python train.py --n_layer=12 --d_model=96 --n_head=6 --n_kv_head=6 --head_dim=32 --d_mlp=384 --vocab_size=8192 --activation="gelu" --norm="layernorm" --norm_place="pre" --norm_eps=1e-05 --positions="learned" --qk_norm=false --attn_scale=0.177 --bias="none" --tie_embeddings=true --parallel_block=false --init="uniform" --init_std_qkv=0.0664 --init_std_o=0.0825 --init_std_up=0.0951 --init_std_down=0.0951 --optimizer="soap_variant" --lr=0.00316 --weight_decay=0.0 --lr_head=0.00737 --warmup_steps=200 --schedule="wsd" --decay_fraction=1.0 --decay_shape="linear" --final_lr_fraction=0.0 --batch_tokens=[8192, 16384] --seq_len=256 --doc_mask=true --train_tokens=97130000 --steps=8484 --dataset="wikipedia_en"
Each number is 50 + 15 x the weight over its row's rms, rounded and kept within 0 to 99. Layers, rows and columns count from 0. The size before them is the row's rms in percent of the matrix's.

# layer 5 attention output, 96x192, rms 0.0825, rows 0-95, columns 128-191
093:61 50 63 33 39 44 51 71 41 63 47 37 30 46 33 31 39 61 46 51 55 55 35 83 62 54 49 27 76 42 52 64 71 54 57 67 73 36 48 43 54 62 62 51 67 41 15 53 63 12 46 48 64 54 54 61 55 36 47 96 62 27 40 45
103:70 53 74 74 69 50 61 07 66 33 29 53 36 49 58 73 46 27 49 45 36 64 42 65 48 42 22 46 52 46 80 58 60 55 68 60 61 53 39 33 41 60 25 39 44 47 58 39 44 66 21 55 47 37 57 59 70 56 59 58 39 63 22 67
095:84 47 75 79 58 53 53 45 40 37 26 53 39 45 15 59 47 21 65 33 62 21 27 53 61 53 52 51 29 70 69 51 23 58 72 32 50 33 44 52 35 46 63 25 55 37 61 53 50 41 39 44 67 43 41 43 55 53 53 48 24 51 63 46
101:41 37 73 71 69 48 42 53 53 37 47 62 50 64 55 30 59 63 61 49 54 44 30 76 71 26 37 65 46 48 46 41 70 35 40 34 62 49 33 17 53 48 63 60 59 45 35 56 38 48 50 49 47 50 41 77 43 64 66 80 38 35 51 47
095:63 62 54 42 53 40 51 58 50 52 45 52 14 47 60 63 80 27 44 68 67 28 46 36 59 34 62 08 25 58 61 37 40 81 07 43 54 55 48 40 48 37 67 62 51 39 48 72 49 56 48 23 50 67 39 40 36 45 41 45 64 44 55 46
099:27 62 49 68 30 36 63 70 72 57 33 45 35 24 51 14 52 38 58 70 62 60 59 72 50 44 69 41 47 64 22 57 81 60 45 53 53 22 64 56 36 79 33 52 46 63 47 57 51 39 39 44 59 72 54 65 73 33 46 51 69 66 53 55
100:67 72 66 56 56 45 59 51 47 75 61 47 37 43 40 43 48 22 29 52 23 32 64 54 46 59 49 55 65 38 46 52 38 52 37 50 73 47 58 46 90 46 30 12 16 88 42 68 60 43 47 48 51 28 44 50 17 51 48 37 46 54 67 45
093:48 62 63 58 60 41 56 40 48 55 53 30 65 62 37 54 58 18 55 47 47 55 65 36 70 59 51 49 46 61 75 47 35 40 61 59 70 82 44 43 44 89 20 35 65 52 71 61 41 36 36 61 65 81 58 56 45 49 21 57 38 16 41 36
099:54 77 53 80 63 22 63 67 70 55 65 36 73 81 33 58 44 63 39 36 60 87 39 63 45 42 35 56 55 54 53 74 37 25 76 60 45 48 39 36 61 67 53 67 44 42 44 40 29 37 45 61 61 59 58 78 37 72 36 43 65 57 32 49
088:45 56 19 59 56 57 33 56 15 37 56 87 79 25 32 63 37 58 71 46 57 55 56 57 28 37 59 33 50 39 36 32 34 46 29 38 48 32 61 65 62 37 54 65 25 73 42 52 39 46 28 30 53 72 49 48 49 58 43 47 56 56 82 61
101:48 62 30 71 34 56 37 46 17 41 48 56 47 55 36 78 36 60 48 88 57 61 25 31 83 07 58 27 46 49 67 57 57 71 39 42 36 51 54 70 56 47 76 53 56 20 49 45 50 52 54 46 47 16 74 53 34 45 70 32 48 52 73 42
098:34 68 67 70 37 08 52 83 49 58 44 35 63 86 41 43 38 78 67 55 54 80 60 82 61 59 26 93 20 35 78 45 26 70 63 46 49 63 68 46 81 44 62 50 52 50 69 51 42 55 36 38 36 50 55 49 65 69 58 62 78 31 54 65
087:46 55 63 60 65 86 73 64 47 34 17 93 52 52 51 25 45 59 56 63 70 37 53 52 37 63 56 43 32 42 70 46 66 68 45 51 26 48 39 58 42 33 70 52 37 37 39 51 47 44 58 26 33 39 29 33 58 41 60 68 43 47 59 34
095:70 44 32 38 42 40 49 53 35 51 48 29 22 61 45 44 01 23 59 54 47 40 62 40 55 37 44 20 28 51 40 93 52 60 46 54 38 49 60 51 36 40 63 59 51 45 43 66 33 52 68 33 52 34 45 44 58 47 42 39 82 53 17 52
105:53 36 35 70 25 55 51 95 51 56 14 48 33 47 54 45 47 33 55 56 70 64 44 18 71 29 36 45 27 50 63 53 26 63 40 51 22 72 53 71 62 51 29 40 54 48 22 35 62 65 69 35 46 35 79 71 54 61 66 66 46 51 44 59
097:55 12 49 71 38 49 40 59 60 59 34 44 66 51 37 63 68 49 55 60 23 44 52 69 18 55 72 44 35 58 42 27 54 48 30 48 34 56 61 32 68 72 33 53 56 64 58 37 54 40 60 46 52 42 55 50 43 74 56 64 64 39 68 51
095:57 66 43 62 31 61 61 55 45 59 32 42 40 27 38 34 40 27 25 68 50 53 36 37 27 58 59 60 54 72 54 46 22 32 42 57 37 51 66 61 20 78 35 50 45 44 33 33 55 50 69 55 61 42 56 50 59 58 35 65 53 47 54 36
104:69 49 61 61 87 61 46 46 41 57 54 59 67 11 55 27 65 52 68 30 60 09 60 70 72 47 59 61 63 51 48 29 50 76 56 61 23 65 35 46 29 68 63 61 36 59 41 54 47 32 79 33 60 54 65 47 68 28 61 45 75 40 39 37
112:63 45 58 62 34 38 76 41 40 59 58 75 19 20 36 44 33 19 59 48 43 35 35 52 29 48 44 43 30 57 58 43 49 83 33 55 66 52 44 69 37 39 57 23 87 43 44 43 45 36 82 92 30 76 45 60 64 39 71 58 88 32 45 50
102:48 41 43 68 35 71 39 48 30 48 75 34 43 38 52 21 61 39 59 34 48 39 43 49 60 26 50 46 69 51 43 59 40 41 58 59 26 47 38 63 54 56 41 69 69 18 35 45 51 46 42 45 59 42 39 72 40 40 73 42 64 53 55 29
108:54 36 54 25 60 41 52 23 30 22 55 41 27 73 78 55 51 30 43 48 58 38 53 64 32 45 33 19 43 66 38 40 70 60 50 63 61 38 48 42 46 92 31 19 84 37 56 52 52 51 45 23 59 54 46 49 56 56 43 55 54 45 37 31
092:46 52 38 75 38 41 51 59 81 63 28 54 51 44 59 44 44 65 50 38 44 31 25 60 60 65 63 31 44 51 25 75 21 52 55 49 48 36 56 67 31 50 47 63 30 54 76 55 31 67 49 58 65 59 61 55 68 34 19 65 36 35 54 51
109:56 46 33 69 47 56 66 57 50 53 43 52 41 48 35 56 99 83 48 42 49 53 83 42 61 52 60 73 47 51 54 35 37 46 43 43 17 35 68 32 33 55 17 67 42 29 48 56 48 52 68 51 62 26 53 26 56 69 76 46 54 45 42 50
086:24 42 52 77 42 76 31 57 32 68 53 58 70 37 38 37 30 50 70 45 57 29 38 76 32 34 70 47 60 23 56 50 40 26 54 58 39 31 62 29 52 63 21 39 15 34 32 56 62 61 37 57 52 42 66 61 35 41 47 34 43 46 55 74
114:23 39 40 57 29 69 34 48 41 57 55 26 13 40 64 70 55 61 21 61 63 63 40 41 53 60 69 46 38 63 32 48 58 38 30 56 41 33 46 73 74 52 36 56 78 55 44 48 38 44 46 42 45 53 56 37 40 63 38 34 43 43 56 65
100:34 33 30 61 54 70 49 46 22 49 46 50 18 52 70 38 37 53 53 74 73 58 34 49 29 60 52 21 75 34 61 47 51 23 46 56 41 65 53 26 42 50 70 49 32 76 34 49 63 33 38 82 50 44 43 45 21 53 62 28 80 21 48 68
097:71 64 09 34 61 51 52 46 40 34 43 44 68 27 29 48 48 50 35 34 56 35 71 20 65 54 42 43 42 63 41 77 58 48 24 51 32 91 71 63 64 46 36 54 51 51 44 58 65 66 72 48 40 43 59 63 50 22 58 75 60 51 66 25
098:43 55 69 57 46 51 16 40 55 53 32 46 31 37 52 57 71 24 34 50 23 15 54 38 78 73 87 54 29 52 52 77 37 60 44 37 54 42 18 36 31 57 52 60 52 65 51 44 52 53 49 38 44 45 16 58 32 31 59 29 41 41 52 37
111:53 68 54 48 53 60 44 49 47 64 18 54 68 51 70 39 40 35 56 64 47 20 43 65 62 50 66 53 46 27 58 35 48 48 59 68 63 47 42 49 28 49 20 82 48 51 53 30 65 48 50 62 74 49 51 57 62 72 36 59 41 58 48 76
108:67 72 69 61 56 21 55 37 43 56 74 16 42 21 45 55 57 29 43 38 49 14 46 57 62 60 33 38 52 57 40 39 70 56 38 41 40 43 53 65 49 62 55 50 45 55 27 53 63 15 57 39 68 69 51 51 58 46 55 78 31 57 52 33
100:41 68 38 58 40 70 62 51 34 50 37 88 46 74 56 31 62 61 38 57 48 67 37 58 54 59 63 36 57 44 86 47 72 39 45 45 60 37 64 30 33 51 29 69 40 44 33 45 49 90 43 55 68 25 51 69 69 42 41 37 48 64 48 75
096:54 74 29 64 58 60 65 43 36 46 36 56 37 42 52 47 43 57 39 64 70 59 61 77 49 58 44 85 73 43 43 59 53 50 45 52 70 45 55 48 54 61 73 33 82 57 74 61 56 77 50 57 43 64 40 54 29 45 47 32 45 50 60 33
104:38 23 52 37 47 51 62 82 37 39 69 64 66 54 62 49 61 58 33 69 33 72 51 69 59 37 38 55 62 59 33 37 46 48 63 49 66 82 68 35 77 48 43 61 75 28 32 09 29 59 65 11 45 37 57 43 45 61 64 51 49 54 50 33
100:31 58 46 65 50 62 60 34 24 56 41 98 75 52 43 45 53 73 34 38 63 53 45 60 36 85 47 61 49 34 46 39 50 48 62 49 45 46 73 38 46 59 55 58 45 67 43 42 08 58 57 65 57 40 58 63 49 38 65 29 11 58 86 63
106:56 53 23 51 58 51 49 47 42 48 52 58 47 45 52 41 50 58 62 66 42 41 46 88 38 33 54 50 32 09 32 37 28 45 66 69 57 46 58 66 53 64 59 35 54 64 58 69 16 51 34 62 41 31 47 54 68 31 56 27 47 40 51 45
120:29 58 82 72 46 28 25 72 18 63 41 27 55 58 32 35 38 53 69 59 64 58 47 48 63 36 72 44 80 50 43 31 33 37 52 54 56 40 50 50 54 62 64 53 43 48 46 63 53 51 42 33 52 77 41 58 49 38 45 47 54 50 73 66
104:49 34 43 44 27 57 77 57 25 39 51 61 69 32 59 49 59 31 97 66 27 83 72 30 43 51 50 36 48 35 53 60 40 71 59 65 60 45 51 45 39 63 25 38 60 46 29 74 73 38 62 25 32 47 40 34 60 50 68 91 61 44 55 42
103:83 35 54 62 44 58 51 68 57 63 45 44 46 74 50 55 77 65 46 14 41 60 48 52 73 67 53 44 54 89 53 17 58 52 39 36 50 39 55 49 55 69 29 50 61 58 56 59 68 38 50 55 56 34 49 41 51 44 56 57 22 21 14 55
107:63 45 47 29 75 76 59 60 52 58 60 64 49 53 19 52 52 54 38 53 31 90 35 47 58 39 69 47 63 20 58 69 25 55 59 43 47 46 38 66 56 51 45 26 70 40 43 61 42 46 45 52 66 42 44 35 25 57 26 54 52 33 37 38
092:25 91 60 54 46 59 26 45 44 37 49 73 39 65 49 58 36 66 31 56 56 56 57 76 62 58 60 59 57 68 70 43 59 36 52 61 48 65 87 48 44 21 63 46 51 48 52 40 34 23 45 51 53 56 60 31 80 67 42 59 41 68 68 46
101:80 53 73 63 52 55 37 30 62 47 47 27 64 43 50 26 58 62 71 47 41 52 67 71 55 54 48 81 67 61 49 30 80 34 52 51 68 71 60 28 84 19 47 65 47 64 68 76 69 34 52 48 56 67 39 54 34 69 38 29 66 53 31 72
094:54 48 31 48 44 43 36 50 23 29 67 65 49 52 46 52 78 35 55 35 42 33 74 51 68 67 48 36 36 14 32 82 31 48 48 27 71 42 30 51 32 39 38 56 61 87 53 67 39 43 67 41 32 59 34 54 49 23 65 34 37 43 65 36
093:37 31 34 71 58 64 59 71 58 52 71 45 74 46 46 48 55 44 44 45 58 57 30 33 65 39 84 40 43 49 48 37 64 16 58 30 78 67 33 46 47 51 64 27 32 47 64 52 22 60 59 41 34 64 53 46 44 29 58 27 83 69 54 31
102:51 67 64 59 49 57 30 57 50 60 59 07 25 77 38 29 50 47 39 44 52 49 33 47 53 68 56 52 05 67 44 66 41 37 34 45 28 58 57 25 86 30 77 56 47 49 55 61 47 66 42 37 65 32 51 73 62 56 53 36 69 58 32 42
094:65 51 48 40 50 34 50 80 23 53 52 24 32 60 46 68 01 53 36 28 65 64 63 56 35 54 45 27 84 49 68 42 51 44 66 38 31 45 53 49 42 68 44 45 39 45 30 43 26 25 50 46 30 49 42 51 84 17 72 56 39 48 78 37
092:42 55 49 39 47 70 44 70 27 56 46 36 55 52 36 46 59 48 50 62 30 53 53 52 53 83 47 79 55 47 70 58 57 39 50 60 47 74 74 53 47 16 64 41 54 43 32 43 46 63 94 69 38 53 30 22 29 55 64 38 53 59 47 41
091:39 40 59 41 70 58 53 31 38 46 78 61 29 31 62 71 73 53 40 33 48 33 62 47 55 44 34 33 72 43 30 65 44 37 61 48 75 71 29 44 47 75 62 32 70 51 68 28 42 27 48 42 38 74 56 38 26 41 29 56 29 54 62 42
101:66 59 43 70 58 61 43 41 59 46 61 55 31 27 41 51 48 50 27 53 55 46 49 22 59 16 64 33 23 54 59 61 31 38 37 43 63 54 73 56 68 51 47 25 62 29 73 42 38 38 46 67 65 54 36 54 31 39 24 48 79 37 38 47
105:54 53 75 30 81 57 49 55 57 66 52 42 36 49 59 66 45 38 17 71 52 47 38 53 51 62 48 90 70 56 55 71 53 63 27 71 60 28 52 49 39 50 35 26 53 22 54 54 62 61 57 44 75 46 60 68 82 66 28 50 32 58 67 55
086:45 52 57 52 56 82 45 25 30 59 54 80 54 32 47 65 43 28 64 48 81 53 57 57 50 54 79 42 68 74 51 64 50 84 56 44 77 52 22 49 50 69 47 58 58 48 63 32 45 64 49 41 66 50 35 96 53 53 23 52 63 47 41 52
104:73 59 79 46 53 55 44 53 56 61 59 42 60 47 63 56 39 19 48 34 48 58 47 37 63 20 61 92 58 69 58 51 43 26 41 60 53 65 09 67 77 30 61 38 63 19 54 67 60 53 57 41 67 47 68 49 55 45 40 21 50 16 30 44
091:43 75 48 56 74 44 29 46 39 40 69 37 70 52 44 63 09 51 64 48 57 51 66 32 55 34 44 54 74 58 13 49 48 53 46 39 57 58 66 57 07 44 38 62 32 62 47 39 70 62 42 44 73 41 29 64 68 55 51 62 53 62 66 65
109:63 34 74 35 54 29 42 56 76 69 65 30 25 34 54 32 54 77 55 61 53 64 61 54 68 46 27 77 79 45 53 75 37 67 46 17 38 35 51 40 55 27 32 46 31 45 51 58 60 42 34 44 51 39 52 52 75 44 57 47 74 62 49 60
103:39 21 47 40 31 47 58 34 57 56 37 37 44 57 73 57 64 76 68 58 41 47 23 72 38 41 47 65 63 36 64 42 39 21 58 51 50 47 27 40 42 37 34 53 40 62 57 59 49 41 64 83 36 38 54 36 46 54 32 30 53 48 35 42
100:41 38 55 48 46 42 50 63 54 35 56 61 77 85 33 52 18 55 65 49 74 66 46 39 36 65 31 47 40 10 55 25 68 42 40 41 56 66 59 53 67 22 64 37 58 54 24 64 49 57 35 70 45 59 72 50 56 48 59 37 41 37 38 32
101:66 45 67 68 42 61 54 81 68 57 68 92 29 63 37 52 42 41 29 51 63 35 36 54 50 43 30 40 27 43 70 55 24 44 29 46 79 35 44 46 55 63 47 47 66 60 46 63 60 49 60 31 60 40 56 47 49 42 44 67 66 35 39 34
089:43 55 46 45 67 55 59 32 37 36 47 43 46 57 22 55 39 43 19 60 42 58 40 54 34 47 57 59 52 32 70 23 40 52 42 28 73 61 55 54 50 29 59 50 33 49 37 57 39 31 49 64 65 30 42 52 58 61 20 39 65 63 67 16
096:57 46 51 61 37 47 48 79 55 48 48 59 58 42 69 37 46 69 63 25 54 54 48 64 27 54 63 62 58 71 35 41 52 26 41 65 34 64 50 67 75 52 62 42 67 64 50 39 55 43 65 52 57 39 58 44 34 57 52 22 76 31 17 62
094:47 59 57 63 40 81 21 31 39 69 55 51 53 84 47 51 25 57 46 37 69 97 46 59 47 53 56 41 69 58 62 67 44 23 59 58 51 53 66 35 65 66 69 78 43 48 31 67 51 52 28 54 40 56 42 72 49 29 35 40 42 38 59 52
108:43 66 36 56 57 58 44 43 37 76 37 50 36 54 68 55 53 43 41 76 50 54 42 87 45 52 78 57 55 56 56 49 36 29 54 59 89 17 40 63 64 28 58 44 49 79 72 69 30 64 40 69 48 65 30 69 21 44 39 40 54 28 53 52
081:76 82 79 67 65 57 68 53 45 61 58 59 61 43 53 42 53 49 34 51 62 21 78 66 60 48 33 40 13 57 50 74 48 61 69 77 54 21 62 52 54 51 26 36 65 36 50 43 38 58 57 36 46 47 32 61 58 51 67 77 45 40 16 45
099:79 57 27 49 64 70 72 62 45 57 51 48 52 35 58 55 51 53 38 41 62 16 40 83 56 45 48 17 52 79 29 69 30 38 42 71 32 73 58 48 52 55 37 68 41 41 52 72 42 71 71 48 44 21 65 59 56 60 41 55 41 60 40 59
107:48 50 45 33 41 46 22 54 48 44 84 11 67 45 19 75 43 37 40 42 33 47 52 61 45 28 58 56 40 43 43 71 39 44 35 72 26 56 45 38 61 80 28 66 53 50 52 47 64 34 48 41 43 62 59 66 55 75 55 52 58 72 40 44
097:57 39 44 64 25 46 86 63 52 27 50 55 60 69 69 31 61 38 43 68 69 73 47 50 76 68 23 29 60 30 38 70 49 46 44 58 69 56 32 45 64 37 50 20 60 41 36 56 45 37 37 34 53 34 30 46 50 39 47 64 40 25 38 44
104:60 29 67 43 48 34 37 33 42 38 53 49 71 43 39 39 37 51 43 22 48 47 70 45 61 73 43 72 50 30 41 50 33 28 62 33 63 48 31 75 72 35 26 17 74 73 54 41 64 63 25 44 76 47 48 79 46 60 22 52 59 24 37 73
106:62 41 52 49 63 67 44 55 66 50 68 75 46 59 49 71 35 61 64 60 47 68 45 87 27 34 80 54 55 52 48 13 51 34 43 42 75 55 57 62 58 44 76 52 75 40 56 28 26 37 82 63 57 61 38 40 53 47 55 33 81 41 58 37
113:48 18 41 44 57 59 57 29 62 19 44 38 48 22 35 53 78 43 15 27 53 64 60 18 55 83 13 29 66 33 48 61 49 56 27 36 21 72 50 55 58 47 60 66 55 41 19 56 40 41 73 35 42 39 29 57 61 37 54 64 36 49 60 38
105:63 46 55 30 43 57 31 41 83 65 76 45 46 57 47 74 60 74 92 34 40 60 71 54 24 52 66 58 50 23 60 43 58 48 56 49 62 86 58 20 54 37 52 83 26 64 47 52 64 36 35 65 64 47 47 58 55 37 37 44 59 37 54 46
101:45 63 34 18 24 48 49 62 47 40 51 94 51 61 49 32 41 74 25 32 60 56 32 48 47 41 48 41 35 41 27 48 38 66 62 39 59 38 58 60 43 44 58 82 28 73 52 33 58 62 46 50 31 46 54 23 60 62 42 72 43 49 58 52
099:42 32 51 26 47 48 37 31 48 60 71 60 49 40 25 44 49 61 52 67 16 31 49 47 49 36 66 65 65 53 19 37 57 48 45 28 57 26 42 45 39 47 30 91 58 94 65 52 79 27 73 43 54 40 29 55 58 53 63 72 63 88 43 41
089:75 73 45 62 59 47 18 32 82 56 82 31 49 39 42 73 28 51 32 45 43 64 41 68 49 56 73 64 62 44 87 88 66 27 49 45 45 49 62 43 34 53 65 43 52 34 48 31 63 67 48 65 71 70 31 48 46 38 72 56 56 65 27 46
094:54 53 77 52 58 47 55 30 66 54 78 36 32 53 59 53 61 55 60 45 40 24 49 40 28 38 50 48 56 45 53 49 56 34 49 45 44 50 19 56 33 71 53 58 60 34 58 73 71 36 59 53 48 50 47 37 67 58 57 43 67 66 37 53
098:50 36 70 62 30 45 40 32 21 55 70 22 76 66 44 64 26 59 58 22 62 54 39 65 51 67 27 49 65 41 40 52 78 53 77 57 57 54 44 44 63 23 50 20 56 38 40 25 39 45 23 50 56 51 70 54 37 19 69 55 67 58 45 28
098:72 42 60 81 60 42 62 26 28 53 42 55 69 48 46 48 56 60 63 56 63 29 44 54 53 36 43 64 59 43 34 49 66 50 23 46 22 09 52 35 52 53 35 48 54 32 54 67 46 74 28 39 71 22 35 71 60 81 68 41 74 41 34 56
093:66 78 55 70 39 52 56 24 64 44 22 57 29 53 37 58 35 45 48 54 61 38 47 82 53 57 81 65 39 17 47 74 70 61 46 67 38 31 68 28 58 27 76 61 53 81 52 63 77 42 41 48 59 39 81 65 59 66 59 47 59 34 67 61
105:42 38 56 81 60 48 40 14 38 37 22 65 56 52 37 30 53 26 22 36 39 58 71 24 60 76 56 50 56 44 28 56 55 47 52 43 51 22 13 39 54 55 49 21 47 47 48 48 44 42 47 30 53 34 49 49 23 08 46 50 43 17 49 55
105:42 39 54 34 30 45 72 39 68 62 60 54 33 56 41 45 82 69 57 72 46 34 54 22 71 58 41 22 19 56 62 57 24 56 63 33 29 50 55 55 50 60 20 37 44 64 36 59 61 75 46 60 22 52 57 60 43 67 39 52 41 57 61 47
107:27 42 73 36 56 38 39 16 55 32 42 36 55 61 42 45 67 42 67 50 34 50 53 52 54 59 35 51 61 50 68 39 51 43 38 26 41 59 43 45 33 55 51 41 57 28 24 42 35 40 28 42 41 63 20 51 40 70 58 55 54 49 47 51
099:29 63 95 49 28 53 37 44 46 43 60 64 41 48 24 28 42 56 59 24 41 20 54 46 64 60 57 28 78 39 23 47 58 40 41 39 39 41 69 47 58 40 65 45 77 91 54 49 51 37 13 51 49 65 52 33 36 38 36 60 41 32 63 53
097:21 51 52 94 36 23 20 48 43 32 65 60 55 52 77 50 66 67 42 33 68 58 53 29 44 57 45 45 47 54 46 64 64 46 47 44 38 18 48 46 30 52 64 70 40 45 38 41 56 58 38 53 57 37 55 62 65 52 67 56 46 53 48 68
103:63 69 72 54 73 44 20 68 28 57 40 32 35 32 42 57 15 53 71 44 57 43 50 38 58 29 60 68 72 66 72 67 43 42 61 55 19 41 42 52 44 67 56 50 53 31 49 28 48 50 57 44 67 37 45 50 37 63 63 36 56 70 40 64
094:69 55 33 68 30 36 58 43 46 49 53 47 39 42 42 42 49 18 43 63 48 28 58 66 18 61 63 85 51 54 60 46 47 47 46 45 37 56 46 47 80 32 53 48 63 33 54 31 78 45 88 81 70 71 54 42 69 60 67 42 47 47 37 75
110:67 42 35 46 36 23 51 68 57 43 49 52 46 47 62 63 75 64 49 56 58 48 45 25 61 57 46 23 58 30 33 42 37 73 26 50 34 29 80 21 50 54 33 44 71 58 42 53 27 46 59 18 32 39 52 40 48 46 80 32 66 45 48 67
097:73 57 48 54 43 49 61 52 36 63 64 65 25 49 44 55 73 36 14 39 52 26 30 32 81 81 66 42 41 52 44 63 34 74 55 61 63 45 49 58 70 65 49 40 53 61 63 70 61 55 41 39 55 43 35 84 42 27 26 60 47 36 49 23
083:63 62 54 52 57 49 56 44 48 19 60 58 35 46 56 32 54 71 37 41 31 53 30 53 61 38 61 43 67 44 59 67 63 50 50 37 11 51 31 55 33 73 45 66 59 55 54 35 54 28 27 46 59 37 40 59 71 53 52 34 73 42 45 19
100:47 60 32 66 28 56 44 69 48 63 52 56 64 40 32 44 42 41 44 66 27 48 72 56 62 55 50 63 26 61 43 53 57 73 54 29 66 72 43 41 47 46 61 31 63 60 48 11 33 47 59 49 51 32 48 39 48 19 67 48 75 62 83 48
094:46 52 39 25 71 59 42 58 24 15 79 57 49 18 57 57 73 58 40 34 53 25 40 55 67 17 61 41 56 25 66 58 49 52 61 20 50 45 41 51 50 64 34 46 37 66 69 47 48 35 32 62 45 57 54 26 65 74 56 57 54 65 49 46
105:80 48 79 48 64 47 66 33 68 24 20 14 83 15 38 21 58 32 34 30 40 37 50 65 65 78 51 40 33 49 24 35 29 68 70 42 71 59 49 45 54 38 38 60 49 71 43 64 45 64 83 33 53 37 55 58 60 24 74 65 50 69 33 51
098:34 59 56 58 40 44 63 48 74 56 32 49 50 35 52 54 45 67 51 58 31 47 57 48 35 58 29 30 62 41 37 51 34 57 56 64 29 63 49 41 23 63 48 68 52 57 30 38 51 25 47 71 41 16 31 56 55 27 59 43 55 25 41 39
101:50 40 51 64 70 57 41 60 56 43 70 72 50 38 34 56 29 74 26 60 57 50 50 54 70 42 59 41 59 47 52 66 63 57 60 50 31 13 58 56 70 34 52 45 52 61 55 61 37 48 19 58 47 62 46 54 55 41 43 30 34 38 49 33
101:68 20 30 63 41 44 80 50 76 70 58 52 58 71 08 42 65 70 48 52 61 59 65 37 46 50 27 63 28 20 39 39 46 34 44 50 33 28 80 44 59 55 47 45 54 75 39 73 63 59 57 57 40 38 58 65 58 62 07 63 47 32 34 61
097:47 52 42 72 55 13 38 70 39 21 30 41 78 34 63 66 22 59 66 47 51 22 45 61 39 32 56 41 73 45 37 39 49 62 51 46 23 30 63 38 43 27 34 51 49 65 59 42 63 35 68 36 52 73 40 32 81 38 39 46 45 27 36 45
104:37 46 49 42 39 47 69 74 53 70 55 51 45 84 42 36 63 42 55 55 47 83 13 43 50 50 27 39 54 84 52 74 28 42 34 56 80 59 66 57 39 52 46 52 43 31 45 61 38 45 36 80 33 43 33 49 47 65 19 50 58 61 51 33
110:24 24 61 27 65 76 29 61 52 58 62 55 25 63 72 57 70 57 52 35 56 58 15 76 36 66 73 35 80 49 59 54 64 47 32 44 51 54 29 42 32 25 70 72 41 53 24 32 56 70 62 56 65 43 34 66 56 66 52 44 17 40 47 54
108:67 26 71 76 25 54 73 40 57 58 43 52 55 36 52 29 73 38 45 69 66 66 49 59 47 50 51 42 56 47 42 40 34 31 52 54 48 44 61 24 65 68 76 48 32 53 42 66 50 39 66 39 57 60 45 70 54 56 57 47 15 49 44 29
106:40 59 67 54 43 39 69 58 36 47 43 25 62 88 65 56 68 52 62 34 40 86 79 46 56 71 31 39 53 50 46 42 68 46 70 54 36 83 64 36 55 41 37 43 29 72 27 43 59 63 43 39 34 27 56 40 49 83 56 43 73 38 68 84